{"num_hidden_layers": 11, "hidden_size": 224, "num_attention_heads": 7, "num_key_value_heads": 7, "head_dim": 32, "intermediate_size": 1152, "vocab_size": 512, "hidden_act": "gelu", "norm": "layernorm", "norm_place": "post", "norm_eps": 1e-05, "positions": "learned", "qk_norm": false, "attn_scale": 0.177, "bias": "all", "tie_word_embeddings": false, "parallel_block": false, "init": "normal", "init_std_qkv": 0.0267, "init_std_o": 0.00568, "init_std_up": 0.0267, "init_std_down": 0.00251, "init_mimetic": 0.7, "optimizer": "soap_variant", "learning_rate": 0.0014, "beta1": 0.95, "beta2": 0.95, "weight_decay": 0.0, "lr_head": 0.00906, "max_grad_norm": 1.0, "warmup_steps": 200, "schedule": "wsd", "decay_fraction": 0.561, "decay_shape": "linear", "final_lr_fraction": 0.0, "batch_tokens": 131072, "max_seq_len": 1024, "doc_mask": true, "train_tokens": 419300000, "max_steps": 3200, "dataset": "wikipedia_en"}
Each number is 128 + 32 x the weight over its row's rms, rounded and kept within 0 to 255. Layers, rows and columns count from 0. The size above them is the row's rms in percent of the matrix's.

# layer 3 MLP up, 1152x224, rms 0.0671, rows 969-999, columns 112-223
size [ 82  86 126  75 103 112  98 128 123  84 129 125  71  85  85 106  99  82 109 121 114  81 100 116  83  91 101  74  66 113 122]
[[108 178 179 119 161 126 162 168 107  86 174 154  81 117 182 161 129 184  50 107  75  77 150 135 163 128 123 161 152 135  76  98  99 198 135 107 163  92  83 109 173 131 137 164  89 167 135 117 110 143 115 113 134 120 114  98 127 174 122 152 133 132 125  98 110  55 130 178 127 152 134 121 162 149 148 131 103 158  94 175 117 171 112 100 124 112 191  95 122 139 181  99 156 117  85 102 165 120 161 174 131 170 131 124  80 169 121 153 154 187 197 170]
 [ 88 110  96 109 169 143  92  78 121 135 137 142 103 115 141 113 129 157  73  85  83  98 167 112 159 181 146  94 130 111 162 131  85 108 144  62  98 123 173 120 121 102 137 100 101 151 178 147 128 149 101 145 145 156 160 134 110  89 104 119 205 107 160  92 125 101 180 108 131 137  65 105 196  91 186 117 103 130 137 136 153  87 132 170 118 150 147  86 154 162 102 103 101 155 160  46 147 159  98 137 170 160 145 131 147  99 110  76 140 141 121 112]
 [143  91  81 100 191 119 151 105  92  44 104 138 159 157 143 119 107 109 164 108 152 109 156  98 135  86 168 175 178 127  96  89  84 142 146 165 179 112 126 134 181 146 157 132 177 115 118 156 156 112 122  70 138  45  93 142  89 110 118 123 125 149 105 176 139 120 158 125 173 125 100 115 166 103 106 105 135  92  83 175 105 126 123 118 105 115 140 165 137 162 108 123 144 116 142 101 108 139  71 159 121 112 166 108 151 118  94 130 112 134 183 126]
 [188  79 141 134 100 125 116 125 165 148  84 173 106 143 113 121  79 211  72 112 140 111 120 146 178  67 135 186  87 206 133 108 114 141 107 161 132 191 108 101 103 126 122  73 107 128 153 143  69 130  96  80 123  98 142 100 116 125  78  84 145 144 123 112 113 143 133 148  73  77 136 141 118 137  99 106 145 141 100  82 139 185 132 117 116 140 125 115 118 112 156 101 102  96  61 148 179 143 102 104  86  75 121 130 125 126  65 147 160 137 163 109]
 [133 177 148 125  95 141 110 155 180 103 171 128 124 125 135 103 162 154 107 126 110 148  84  89 104 130 140 143 112 111 125 153 137 149  65  99 105 121  71  86 111 103  81 143 109 145 151 143 134 144  88 124 173 148 170  97 146 221  97 124 128 129 112  86 142 155 196 207 114 164  76  88 170 128 172  70 148 138 120 136 113 126  76 148 128 114 131 170 185 144 165  70 114 110  47 101 168 125 142 176 120 155 111 152 141 165 150  74 116 153 132 144]
 [107 102  94  98 170 146 124  80 147 168  94 146  76 129 104 214 210  94 170 128 154 146 152  94 149 123 110 133 102  62 205 126 147 126 117 117  51 164 130  83 108 124 134 142 182 110 139 155 117 141 182 121 138 117 134 126 152 126  78 130 143  77  89 147 140 116 141 187 104 118 102  62 141  99 126 107 189 145 109 111 140 121 125 132  95 153 132 159 175 154 124 133 143  80 112 130  98 139  86 145 153 111 128 153  98  95 173 143 116 146 125 161]
 [ 76 110  83 156  93 188 163 164  89 135 113 181 107 119 148 114  81 135  91 121  87 101 127 159 149  99 171 144 140 102 151  88 107  72  65  91 147 146 161 140 127 135 101 115 139 130 137 170 158 121  85 141 108 172 126 165 119 195 132  92 161  91 175  99 227 130 177 183  67 160 128  94 123 149 113  72  90 154 106 137  97 111 186 131 133 164 130 148 125  98 119  92 159 155  97 130 168 108 153 122  72 135 128 149 105  97 140  85  97 110 129 147]
 [137 127 134 162 171 116 123 104  61 131 128 160 131 123 154 132  86  95 155 107 110 142 115 168 161  84 113 165 108 104 140 114 100  84 154 135 180 141 117 148 108 183 106  64 176 115 113 115 114 118  78 137 166 117 145 115  80 146 155 157 113 178 111 110  85  97 147  77 110 208  85 119 140 152 182 171 193 156 141  90  39 111 130 158 112  86 175 160  85 122 167 119 187 141 112 139 112  60 123 145 100 107 115 118  86 156 170 103 135 150 159 156]
 [116 101 155 113  99 118 122 114  51 135 169 147 147 162 101 127  55 180 126 137 137  41 105 179 142  84 125 113 138 100 138  70 173 123  75 142 133 183 105  95  77  97 136 101 137 142 201 151 181 134 131 122 115 183 150 146  66 126 137 111  76 105 187 119 102 151 152 112 156 135 141 135 139 149  92  65 107 129 121  98 128 158  83 170 131 147 108 157 139 171 104 127  99 127 133 164 154 153 161  94  95 209 128 121  87 128 176  71 102  92 130 115]
 [155 138 213 166 179  91 137 103 117 165 104 127 134 141 123 168 162 193 148  66 187  75 112 163 119 122  93 145 122 128 110 166 114  95 177 162 138 159 139 119 137  66 143 127 114 150 157 131 147 139  56 102 192 146 147 163 116  76  98 122 107 128 111 103 112 159 153 157 141 120 106  75 166 142 119 137 114 143 127  88 185 153 141 126  87  81 145 151  95 132 131 192 172 117 133 118 128  79 209 177 128 171  73  75 118 110 119 125 143 201 161 103]
 [144 105 172  87 111 116 132 151 144 166 117 166 160  99 105  87 111 146 113 149 156  96 145 160 157 113 156 173 142  99 184 160 151  59  63 109 134 108 171 135 109 188 143  84 145 135 119 125 102 172 112 127 123 134 153 160 123 138 152 122 155 176  60 161 124 127 182 103 114 139 120 117 170 123 169 138 107  71 117  68 130 171 187 171 123 172 145 144 125 140 103  90 158 108 125 119 145  85 132 157 138  95 127  55  67  78 135  67 135 111 119 103]
 [103 111 114 152  99  88  54 109 123 135  72 103 175 138 100 125 137 141 154 148 110 156 126  95 128 137 129 124 112  83 183 106 160 130 118 123  83 137 125 135 167 152  96 105 155  98 147 129 199 141 143 166  81 107 103 144 142 124 134 166 114 121 141  71  84 145 104 135 153 150 126 113 114 128 196  82  93 156 164  93 102 130 107 131  50 131 188 167 116 148 115 153 145 142 125 104 164 149  96 174 162  93 124 166 176 125  89 135 104 158 107 104]
 [ 90 184 161 113 156 127 133 161 138  54 155 153 103  77 153 167  95 111 187 163 177 161  67  75 102  68 121 108 130  94  74 182 191 173 181 153 106 175 144 137 128  94 202 153 153 219 112 118 151  85 124 131 166 119 161 142 104  91 158 149  66  92 136 130 145 132  34 137 143 102 148 126 116  63 183 198  92 118 107 114 132 125 117 120 144 154 160 147 163 139 121 116 114 109  97 102 121 112 103 109 134  98 130 124  76 124  81 150 146 130  67 138]
 [ 96 158 132  90 159  66 122 139 134  88 132  94  81 133 163 108 161 102 181 137 151 182 119 118  93 156 148 112 176  75 130 164 115 104  79 115 197 157 112 113 186 106 187 120 111 182  95 143 140  73  80  97 113 167 156 153  70 119 150 163 143 176 124  94 100 167 102  87 122 183 174 119 127 109 120 145 148 137 162 125 159 182 137 101 109  78 142 119  91  50 167 129  94 147 186 163 124 181 136 103 124 142 108 149 174 124 125 106 142 132 139 119]
 [102 150  88 127 149 194 142 157 174 150 150 123 148  34 118 106 115 151 152  59  79 165  84  99 164 129 140  81 114 114 109 162 184 116 130  87  95  80  91 117 121 144 185 135 109 122 134 157 118 143 139 138 182 123 172 100 171 111 117 153 128 127  91 158  95 130 148 130 125  98  94 135 142  97 175 185 135 128  85 164  61 143 103 142 185 148 106  43 124  85 161 104 135  86 188 136 109 153  92 149  86  73  97 101 196 127 192 193 147 117 162 155]
 [158 134  75 109 110  91 127 205  87 137 130 119 157 128  61 127 129 167 118 107  88 140 154 191 219 118 186 127 140 141 145  89 179 111 160 159 168  85 105 124 130  63 119 118 164  88 107 112  64 107 173 182 198  93 107 101 140 139 145 143  96 162 167 109 144 148 146 121  70 103 165 116  91 167 100 115 106 166 149 104 122  80 104  88 153 150 131 130 144 125 134 122 134 176 167 122 109 114 147  95 102 147 166 147 202  97  86 104 139 145 127  94]
 [132  87 142 133 101 134 116 128 176 121 134 155 119 154 159 145 150 170 127 150 113 119 103 147 177 188  86  96 140 142 161  99 141 135  97 153 148 130 114 165  59 183 135 164 107  75 187  55 196 135  89 142 175 126  90 122 154 127 100 126  87 123  76 136 137 111  96 148 143  94 115 130 119  84 147  94 191 122 126 164 164 125 162 154 140 146 188  98 115 207  84 116  90 171 116 117 221 136 161 115  89 115 123 149 142 122 145 118 107  98 146 129]
 [103 201  93 194 167 121 102 152  94 136 164 139 125 150 166  80 167 145 117 111 137 147  81 139 124 168 110 102 122 120 108 171 106 151 125 158 196 142  96 195 159  85 169 185  79 182 152 146 103 130 138 131 125 118 149 109 132  92 134 155 149 151 134 126  95 172 139 110 126  99  59 134 133 110  88 122  78 145 101 208 125 124 103 114 129  93 129 114  98 145 117 169 170 165 139 111 111 107 152 142 110 121 115 167 114 145  88 127 200 115  89 125]
 [140 171 131  78 120 134 141  59 135 146  79 133 114 151 138 193 154 146 178 175  94 131 197 136 135 139 108 111  76 108 110 161  91 131 141 131 136 125 120  85 145 111 166 119  45 136 149  74 152  60  98 107  86 132 126 122  69 154  55  76 103  98 120 121 145 155 160 103 130 150 113 136 108 147 104 128 128 125 142  91  58 197 170  94 132 124  88 164 153  99 185 118  89 171 150 112 113 139 113 110 124 141 121 178 112 132 125  66 110  97 124  74]
 [133 118 110 134 121 158 137 132 136 100 115 146  86 147 164 186 138 137 105 139 133 155 180 166 125 125 137 162 125 151 174  52 120 144 159  81 114  84 188  99  87 207 134 141 166 115 154  82 107 129 166 115 180  95 126 102 113 181 116 151 124  89 108 142 137 136 103 138  75 128 132 112 101 145  62 137 119  96 135 139  90 134 113 130 169  69 138 139 110 143 174  95 160 103 106  98 116  89 139 106  65 155 132 135 154 119 144 135  59 119  88 171]
 [124  78 103 124 101 135 119 141 168 105 115 154 130 186  70  68  95 181 201  81 212 141 126 156 114 133 159 167 107 119  95 113 135 153 157 136 156  77  71  87 120 106 113 152 143 150 129 142 145 103 131 107 166  90 144 163 163 180 107 128 154 143 155 158 131 151  86 137 134 173 133 146  89 157 145 133 107  96  77 147 146 137 119  71 128 169 182 133 129  93 148 114 181 144 199 101 131  87 146 125 123  80  96 142  95 122 141 159 119 113 181 128]
 [173  75 211 153 125  99 120 123  42  40  71 102 150 132 144 136 132 136 146 122 127 169 152 212 100 120 147 154 148 127 130  78 102 146 164 117 168  90 144 173 129 124 164 141 169 139  70 182 127 133 161 156 103  91  67 133 118 109 138 126  60 160 116 173 140 179 135  40 134 116 133 134  83 136 185 101 139 141 110 119 113 109 112  91 174 151 159 175 143   8 149 140 126 131 163 185  97 120 133  91 134 101 137  96 147 136 105 149  77 126 111 133]
 [102 151 102  82 121 139 118 170  89 110 122  89 166 115 172 104 122 172 125  92 154 152  61 199 218 135 115 116  86 116 130 110 107  90 138 131 143 126 102 206  75 133 103 139  97 168 168 112  99 134 167 173 141 107 148  23 158 122 126 138 154 109 108 150  86 138 151 124  73 137  86 169 185  91 143 122 151  95 191  72 114  97  93 143 200 138 158  91 116  56 113 145 149 116  82 153  82  88 127 152  70  70 119 134 152 121 166 125 131 149 179 144]
 [177 125 140 127 131  78 159 151 152 164 107 142  91 143  78 186 143 143 105 149 111 142 152 102  93 112 142 122  80 165 138 141 122 129 122 185 115 155 135 123 109  92 123 117 135 110 118 128 170  89 161 152 127 120 136 144 118 135 180 148  90 121 120 157 164 151  51 130 170 161 146  89 122 150 118 149 205 140  93 127 155 152 111 115 108  71 115 129 129 158 147 166 162 112  91 138  82 188 177 104 168 136 105  99  89 119 127 159  97  66  86 143]
 [103 137  58 157 102 171 119 127 165 101 138 100  87 114 107  66 136 206 129 100 104 116 117 100  62 109 144 130 150 128 145 130  76 130 124 129 172  91  84  77 130 112 141 119 108 152 138 113 142 147  93  97 153 160 138 163 112  88 116 106  53  33 178 120 155 141 149 102 141 146 104 113  94 112 139  61 196  80 207 172 124 194 112 141 108 149 162 121 127 114 116 140 134 109 129 110 168  70 123 125 127 123 101 118  99 116  83  80 123  89 191 163]
 [ 87  95 165 168 116  83 100 158 169 144 161 173 131  81 113  78 154  99 111 122 109  92 140  70  90 137 126 139 131  74 118 162 152 114  66 109 117 164 113 111 108  96  87 157 126 143  91 127 163 111 117 116 182 130 150 163 101 128 166 181 135 141 109 138 103 209 149 138 159 152 164  99 146 151 104 144 137 150  94 156 180 117 108 105 104 150 148 102 137 116 117 132 152  81 134 151 180 190 170  77 129 121 102 120 123 156  85 113 161 104 125 137]
 [129 115 100 125 120 112  65  89 185 114 133 112  84  91 128  91  98 130 130 167 114 125 128 108 156  65 137 165 174 166 135 116 137  54 131  71 143  93 136 168 108  97 152 157 167 136 147  75 110  97 104 143 113  90 162 104 106 191 114 118 181 123 135 152 170 132 145 117 199 136 120 116 101 146  89 116 147 104 143 161 106 137 156 130 132  91 154 121 145 129 166 109 110 106 129 157 165  73 123  58 141 100  85 176 155  86 116  98 144 105 157 128]
 [155 156 147 120 207 121 102 190 200  58  97 131 134 185 116 120 158 144 130 119 166 113 105 106  80 140 101 188 143 117 109 139  80 202 128 124 118 175 109  96 123  99 206 108  93 194 168 166 167 108  88 142 117 152 162 145 107 152  81 105 102 117  86 135 125 133 136 131  82 125 133 161 167 156 131 144 153 159  97 113 203 183  86 140 135 135 119  88 108 124  87  73 121 105 160  98 147  90 213 122 111  87 130 112  71 164 156 182 132 161 185 123]
 [111 199  91  67 162 127 100 132 166 134 132 192 143 120 179 134 145 105 124 163 133 125 155 140 125 144 131  51 115 118 107 144 143 177  97  51 186 105 127  65  36 110 100 122 104 137 113 127 130 123 149 135 136  88 119  82 123 168  77 182 137 173  81 142 134 115 152 107 210 131 105 118 130 159 125 196 141  71  80 131 120 100 149 155  83 105 126 119 115 167 172 155 111 164 161 127  87 220 138 102 117 199 161 123 196 120 141 121 129 135 127 152]
 [128 121 168 112  98 143 146 189 162  95 126 106 160 101 150 169 124 115 162 131 103 139 110 104 147  70 130  77 180 105 120 175 107 135  77 115 159  89  96 144 115  91 138 174 159 164 123 124 118 176 153 144 146  81 149 139 136 138 170  92 140  72 131 203 189 121  75  84 129 125 144  99 142  97 141 122  89 146 199  72  84 148 137 148 114 143 158 108 164 113 146 108 161  90 168 144 139 114 163 116 103  95 135 120  93 151  83 149 184 133 196 169]
 [154 105 101 150 145 121 148 192 191 145  94 116 165 129 154 151 167 190 103  86 138  82 126 167 119 140 147 189 143  90  68 163 120 158 142 148 139 195 154 107  71 112 114 121 132 143  81 118 101 188 118 121  99 163  75  27 203 132  96 139 148 152 163 166  97 135 109  83  93 109 109 120 117 150  88 152 125 191 152 139 126 142 120 108  99 140 140 131 121 107 134 121 106 144 149 131 126 139 146  55 119 129 102 118  88 144 128 128 151  96 109  88]]
# layer 3 MLP down (transposed), 1152x224, rms 0.0257, rows 969-999, columns 112-223
size [ 85  86 113 105 104 122  85 142 103 121 144 111  67  87  76  96 105  80 122 103 113  86 110  94  87  79 119  74  86  93 121]
[[ 93  86 127 108 117  72 105 103 154 111 146 105  99 141  32 110 144  34 110 153 173 141  82 156 134 147 148 120 209 119  49 172 115 112 121 201 130 136 100 144 172 145 107 148 101 139  82 127 139 153 128 163 168 101 146 153 139  90 106 137 112  98 104  98 184 112  89  94 161 101 141 169 123  62 141  94 144 143 113 157 104 114 113  87 126  98  68 131 138  66 160 155 124 109 116 112  80 157 183  75 124  88 133 124 121  94 134 107 112  96  82  88]
 [ 80 111 107 159 113  25 119 112  95 111 161 146 122 166 151 116 136 143 113 139 135 120 187 158  96 198 136 139 136 132 118  53  79  93 107 135 136  79  94  85 152 118  93 152 132  95 125 145 114 127 127 139  83 175 146 167 106 123 137  97 183  98 137 148 154 105  91 140 148 151 147 102  96 137 119 146 169 141 182  88 165 154 129 156 148 116  97 191 109 119 110 118 108 215 133 144 156 108 152 140 153 142 157 122  76  74 128 126 166 163  99 126]
 [110 136 111 109 131 124 176 122 115 123  77 115 130 172 123 130 124 102 154 132 176 108  76 118 169 119 120  61 173  97 140 152 119  69  97 131 132 190  60 115 111 135 117 137 114 114  98 128  90  62 146  48  96  96  48 135  95 174 174 124 120  59  77  83 138 152 124  94 158  64 155 161 123 105 137 136 161  74 103 201 167 100 136  98 111 123 123  97 112  99 144 132 138 105  63 131 111 108 183 111  82 116 174  60  83 142  93 100 146 136 122 152]
 [103 133 104  98  87   9 163  61  92 101 160 129 137 144 136 148 112 121 111 138 151 165 116 111 124 105 120 118 155 162  94 147 133 122 120 195  43 155  96 116 141 138 132 116 100 130 110 131 103 120  93 137 148  95 122  96  81 102 159 105 130  68 138 135 137 104 105  98 112 130 152 171 116 114  94 159 126  97 147  95  40 115  99 114 115 127 137 105  91 136 110 152  88  95 135 111 127 166  97 116 110 108 184 130 113 168  89 146  99 114 112 105]
 [125 189  63 110 107  84 127  98 151 108  71 126 141  90 111  86 158  80 157 123 122 135  68 121 142 165 130  94 155 168  94 133 152 125 135 201 137 104 111 154 113 118  68 145 112 116 115 169  86 143 135  71 110 110 126 112 180 120  76 159  84 123  59  88 164 137 118  83 163  91 147 122 122 149 111 139 162 135 139 103 107 163 129 111 106  78 142 168 172 130 154 139 101 100 123 175 134 135 157 136 181  64 131 150 114 161 148  98 116 154 108 137]
 [ 93 151 134 120 215 100 104 131  75 155  79 154 103 123  79 124 143  90 149 154 132 135 128 120 114 177 133  97 183 141 159 135 116 129 146 116 154 151 162 114 151 129 127 109 147  51  53 185 128 138 115 176 119 106 122 135 123 105 131 148 128  87  72 161 161  95 160 159  74  98 169 107 117  83  96 142 199 198 108 142 127 186 105  78 120 146 170  81 176 140 195 160  61 141 128 147 133 123 152  71 187 129 128 167 110 102 117  97 131 142  96 123]
 [ 57 111  81 143 132  37  91  78 145 164  81 140  99 148 139 106 124  58 126 133 141  88  27 142 116 120 134 111 169 126  76 107 144 119 148 167 105  96 110 100 147  94  92 156 107 123 106 135  98 131 140 155 139 153 148 124 142 144 113  98 104  45  83  58 152 134  85 103  99 147 125 132  81  82 114 156  81 132 114 170 108 144 120  84  97  77 163 125 119  60 153 125 114  79 166 161  92 169 173 106  77 107 123 130 129 121 142 111 151 189  76 148]
 [115 102  92 140 139 123 112  96  85 130 133 173  52 109 135 135  95  34 156 120  99 164  65 116 121  71 102 120 147  96 120 129 109  90 113 116 118 121  81 148  83 137  94  99 174 106  88 150 139  91  93 168 127 198 113 117 113 100 130 165  92 166  95  86  93 113 110  64 111 146  83 115 117 137 157  86 170 181 142 133  36 130  90 118  96  75  97 152  84 101 147 108 128 120 140 106 143  78 134 105 153 132 122 141 110 189 154  95 137  87 105 151]
 [128  57 138 142  98  74 142 100  44 128 159 163 114  83 142 159 115 143  86 132 165  42  98 127  98 128  99 139 121 118 125 158 150  94 116 179 143 107 166  92 110 104  97 136 104 156 178 206 170 100 147 147 117 110 117 104  72  59 106  96  98 126 102  98 133 128 129  68 129 148 152 149 165 110 120  83 134 103 126 122  75 114 116  75 130  94 132  87 133 122 156 131 111 129 168 143  52 137 163  99 138 144  99 166 139 113 189  66 163 165 149 147]
 [ 87  89 112  84 105  81 112 130 106 200 141 112 194  77 116 133 153 103 151 122 128 137 133 125 126  37  79  67 111 141 108 187 175  70 110 162 116 180 113 144 105 149  72 156 145 124  50 157 165 144 110 158 115 112  75 100 120 140  99 123  81  74 134 123 131 160 114 124 143 133 141 134 131 140  85 130 151 110 132 189  71 112  84 100 143  96 126 145  64 100 194 124 112  97 112 166  81 127 151 115 176  66 134 114 168  95 129 129 135 119 115 140]
 [121 111 148  69 156 130  87 128 167 192 121 132  61 172 140  61 109  85 118 168 158  61 151 160 111  88 159 122 140  81 144  98  92 131  75  66 122 124 121 148  88 122  69 121 123 174 100 115 117 122 106 112  84 107 126 101 116 184 113 117 102  63 113 118 144 149 163  77 160 126  97 141 162 102 134 143 136 127 122 150 143 161  96 123 139 195 129 162 107  96  93 145 138 117 140  98 174 132 185  81 164  70 114 103  94  95 123  49 155 147 100 106]
 [143 201 108 169 103 115  89 123 120  94  72 154 132 165 109 177 114 133 154 129 122 160  83 119 133 112 120 163 157 138 128 135 152 143 124  88 159 138 112 165 128  88 115 130 124 139 101 139 127 111  97 132  76 151 198 139 107  93 147 108 144  44 112 122 102  91 141  99  83  72 165 172  89  98 145 106 148  75 147 113  86 156 166  90 111 146 151  89  74 147 134  82 113 133 120 137 144 114 162 175  79  90 106 149 155 140 130 114 139 150  92 130]
 [130 136 107 111  18  74 129 140  95 118 132 170 117 136 111 154  76 130 128 130 134 141 113 110 135  54 152  95 146 169 132 130 148 115 123 153 146 101 189 139 137 105  83  89 149  98 126 197 116  94 124 125 105  88 159 100 192 115 132 114 120 177 147 187 127 117  70  90 113 122 157 163 140 158 119 124 105 124 196 119  98 126 142 138  95 166 148 170  95 159 160 155 157 107 158 173 132 178 130 155 184 123 156 147  90 100 127  96 151  86 132 128]
 [129  37 116 107 128  72 126 134 114 106 125 106 150 103 166 141 164  92  90 117 131 131  96 142 144 148 141  94 149  87 129 141 136  39 143 177 172 122  71  55 162 121 129 124 106 160 142 120  80  56 159 140 112 132 140 149  97 127 147 145 106 139 172  97 153 147  81  47 113 171  88 101  98  89 126 132 142 147 165  89  53  71 135  88  88 134 118 155 112  80 159 137  50 138 153 169 160 170 154 102  79 153 130 133 114  97 163  82  83 111 110 117]
 [186 108 120  98 118  87 122 107 144 121 111 133 135 133 136 113 106 109  59 130  89 113  90  87 136 155 123 141 131  78 155 103 115 104 144 138 113  85 134  84 173  78  76 162 106  78 102 141  97 120 138 126  94 130 151  87 156  93 177  97 136  76  70 138 157 111  89 128  89 168 114  87  90  94 137 103 187 115 133  83 110  51 116 112 106 185 133 110 127 137 145 149 109  97 156 184 142  63 146  97 133 143 132 136 131 127 109 120  90 147 101 128]
 [ 86 105 122  60  80  61  99 138  93 146 127 137 118 113  86 150 104  83 160 116 121  44 112 166 140 132 154 129 136 116 130 105 129  63 132 133 127 143  61  99 114  86 152 116 144 109 140  97  70 136 147 135 118 169 125 142  97 102 135 170 137 116 150 137 163 114  85 159 117 135 167 118 112  88  49 172  77  77 115  97 153 142  67  55 137 117 101 115  98  78 189  97 114 168 169 119  69  96 157  79 120 115 141 117 158 134  96  92 131 204 132 135]
 [ 80  88 137  93  97  97 135  95 166  88  74  98  95 112 185 148  83 127 123 113  91 124  79 141  86 149 157 148 178 100 135 105 114 146 117  91 149 133  85 132  93 115 136 116 150 114 144  46 109 103 159 150 127 160 125 127 170  94 198 124  98 128 123 149 141 118  89 181  73 123  88  90 115  71 107 154 181 111 164 106 169 152 129 140  71 111 158 162  71 104 138 139 117 158 154 162 114 158 173 115 134 156 162 107 128 136 110 209  71  80  80 135]
 [117  49 110  85  39 192 174  96 101  61 154 143  78  77 130 126 136  84 150 158 168 129 140 136 146  96 157 153 151 153  95 123 156 115  91 106 122 115 134  55 134 107  78  85 163 114 137 172 148 115 148 106  87 158 139 104 102 161 120 126 127 125  97 140 127  85 135 156 137 141 169 153  89 175 137 104 126 121 117  86 129 139 142 101 118  84 137  91 141 119  78  57 152  84 149 123 105 144 146 132 146  81 169 151 111  93 111 149 108 135 104 124]
 [120 150 133 113 146  84 113  99  94 115 126 142 123  95 124 109 181  73 183 115 141  95 158 170  87 172  90 149 203  56 173 132  90  82 166 134 138 123 115  25 112 104 164 101  91 119 127  91 126  39 110 132 118  82 177 171 101 106  95 133 106 110 139 136 210 150 152  93 126 162  93 178 149 107 105 114 122 127 180 107  96 106 182 104  84 132  89 141 152 108 158 170  62 117 131 136 102 158 143 100  61  96 129 142  63 125  62 114 133 159 100 118]
 [126 110 107 106 130  85 113  98 161  95 155 118 103 169 110 129 122  61 109 165 181 154  89 153 103 121 132 135 158  90 144 105 152 179 133 140 136 107 132 147 140 150 146 138  92  88 182 139  94 147 142 153  99 140 124 134 148  72 175 154  65  96 130 135  98  95 102 115 118 107 147 158 115 128 104  66  43  77 184 134 106 141 124  76 167  47  89 149 132  91 114  81 153 104 211 118  69 156 201  56  98  92 111 152 118 108  92 131  63 128 117 151]
 [119 153  69  84 103 151 132 119 143  95 114 149 128 189  65 100 107 112 121 105 207 134 114 131 176 134 137 108 106  94  87 131 117 112 175 111 123 119 120 100 118 145 141 126 133 119 124 130 103  81 113 162 168 101 145 111 144 127 103 133 105  81 122  95 124 110  93  86 100 146 138 145  88 153 105 131 123  77 180 143 125 106  86  74 142  81 154 130  83  99 126 165 141 117 132 101 123 126 178 124 132 111 124 158  85  80 156 176 146  94 134 142]
 [ 84  65 102  94 127 152 106 109  66 131 174 139 118  91 147 144 188  93 164 135 141 140 146  92  94  64 174 139 169  91 117 108 138 101 142 101 115 134  85 107  85 108  73 161 174 100  88 177 119 123 140 150 139 158 124 113 130 114 107 140 123 134 122  89 118 107 116 112 128 172 145 145 149 149 108  76 145  72 157 135 105  84 163 159 185  90 135 124 116  68 156 109 128 119 104  79 147  91 140 111 102 117  90 176 147 130 141 120 117 176  97 177]
 [127 113  87  70 153  66 106  99  94 158  74 190 140 111 151 116 127  91 138  86  86 125 136 154 151 104  89 115 109 104 105 149 111  99 128  58 108  61  28  98 148 101  95 202 116  99 108 127  99 115 160 138  91 124 110  70 148 169 127  93 140  85 113 166 135 161  81  49  75 140 162 129  99  91 112 120 111 104 190 115 149  92 109 111 128 150  83  76 133 109 123 149 124 131 115 142  94  93 203 159 150 110 160 102 153 174 124 126 108 108 121 143]
 [126 101  87 107 105  81 119 157 168 115 153 108  63 124 108 152 105 135 141 104 131 108 132 150  86 182 163  86 156 147 171 118 145  69 118 150  84 160 100 149  94 124 116 123 103 104 124 179 125 114 185 126  73 121 137 152 108 149 187 141  83 100 117 191 155  96  74 104 141 179 162 153 110 108 148 106 127 111 146 131 115  96  68 120  80  68 160 131 109 114 212 183 135 127  86 142 145 170 125 100 115 124  86 126 157 106 197  96 132  70 102 111]
 [130 119 112 183  91 123 196 121 122 103 104 181 135  82 166 133 101 106 172 159 110 132 102 103 115 154 141  87 133 150 110  66  96  94  86  62  75  46 103  88  36 153 118 115  94  77 129 146  96 158 119 112 187 143  93 142 119 115 114 138  57  52 180 174 178 133 129 110 177 139 104 142  93 158  90  89 115 131 182  89 103 137 106 186  88  87  70 129 130  84 154  93 111  54 121 103  93 139 178 122 147 111  59  86 149  98 113 115 151 125 146 141]
 [ 88  79 103  72 114 130 124 126 130 165  90  57 116 129 120 144 140  99  80  71 120  81 120 156 150 137 102 140 144 149  68  89  98 119 121 117 103 144 147 119  56 101 125 113 153 112 150 125 118  91  95 103  90 186 138  82 134 111 104  83  91  71 129 175 120  75 106 133 157 162  77 145  95 114 121  96 141  41 144  98 113  34 157 108  85  64 117 141 111  80 149 122 116 131 154  75  93 109 167  83 113 134  87 113 129  48  82 107 139 119  85 122]
 [160  88 119 177  83 146 140 113 125 103 166 129  47  78 116 123 140 105  94  81 144 174  97 102 130 146  72 119 165 112 101 157 144  91  91  54 126  63 137 147 106 111 160 147 118 172 136 101 140 116  94 130 176 101 188 148  62 113 148 129 109 115 137 135  94 176 117 150 146  76  73 182 111 110 110 185 124 140 100  54 174 129 145 130  49 131 159 106 161 121 121 109 141  93 160 175 147 158 140  65 161 165 124 145 172 120 120 168 111 164  90 124]
 [103 138 115  89  94  80 120  77 119  89 116  93 174 157  61 127 137 126  93 134 116 131  83 116  99  86 120 136 104 109  85  80 124 142 124 119 113  76 107 140 132 100  98 133 105  81 187 173  95 164 119 147 129  97 125 151 156  94 145 146 100 138 172 123 119  97 146  99 155 110  68  98  93 118  79  95 106  56 141 108  73 153 163 168 142 143  87 124 115 116 103 150 119  96 118  90  84 162  26 151 125 197 109 142  97  94 104  52 111  57  64  70]
 [131  85 113 150 134  66 131 115 151 103 103 118 135 119 124 181 192 107 129 155 164 137  87 125 150 170 103  80 149 114 100 133 188  95 149 179 151 119 105 113 126 108 152 124 127 157 125 167 148 112 134 164 120  77 136 138 152 140 167 139  61  76  85 161 149 158  75  74 126 168 166 125  94 103 102 130 128 110 156 136  99 132 126  92  75 132 143 169 127  55 179 109 110 128 130 148 174 135 173  34 128 111 179 134 111 105 123 125 127 128  99 177]
 [180 110 161 101 152  25  91  82 158 136 139 114 162 162 132 165 144 162  89  55 129  49 125 110 134  84  95  69 137 107 102 179 159  98 141 109  76 159 135 162 113 119 111 194 147  96 150 151 131 145 161 169 186 149 157 102 122 111 149  86 131  65 131 158 147 118  48 129  62 156 103 112 118  96 138  88 110 165 203 105 169 137 101 139  40  87 202 149 121 175 139  96 117 148 145 166 131 134 133  79 149 111 168 118 142 124 102 144 127  88  99 104]
 [163  85 115  85 104  48 133 153 162 111 164  88 169 157 170 142 191 145 131 114 136  63 149 106  92  93 114 148 135  62 105 162 152 143 108 158  99 149 147 132 102  95 130 111 121 170 101 107 126 127 166 134 128 132  62  34 150 133 120 178  74 146 132 115  66 139  80  89 137  80 107  55 140 131 119 109 189 147 168 155  87  72 107 152  64 131 148 196 134  51 126 121 155  83 169  71 103 133 144 107 144 107  96 125 124 137 143 114 136 109  76 110]]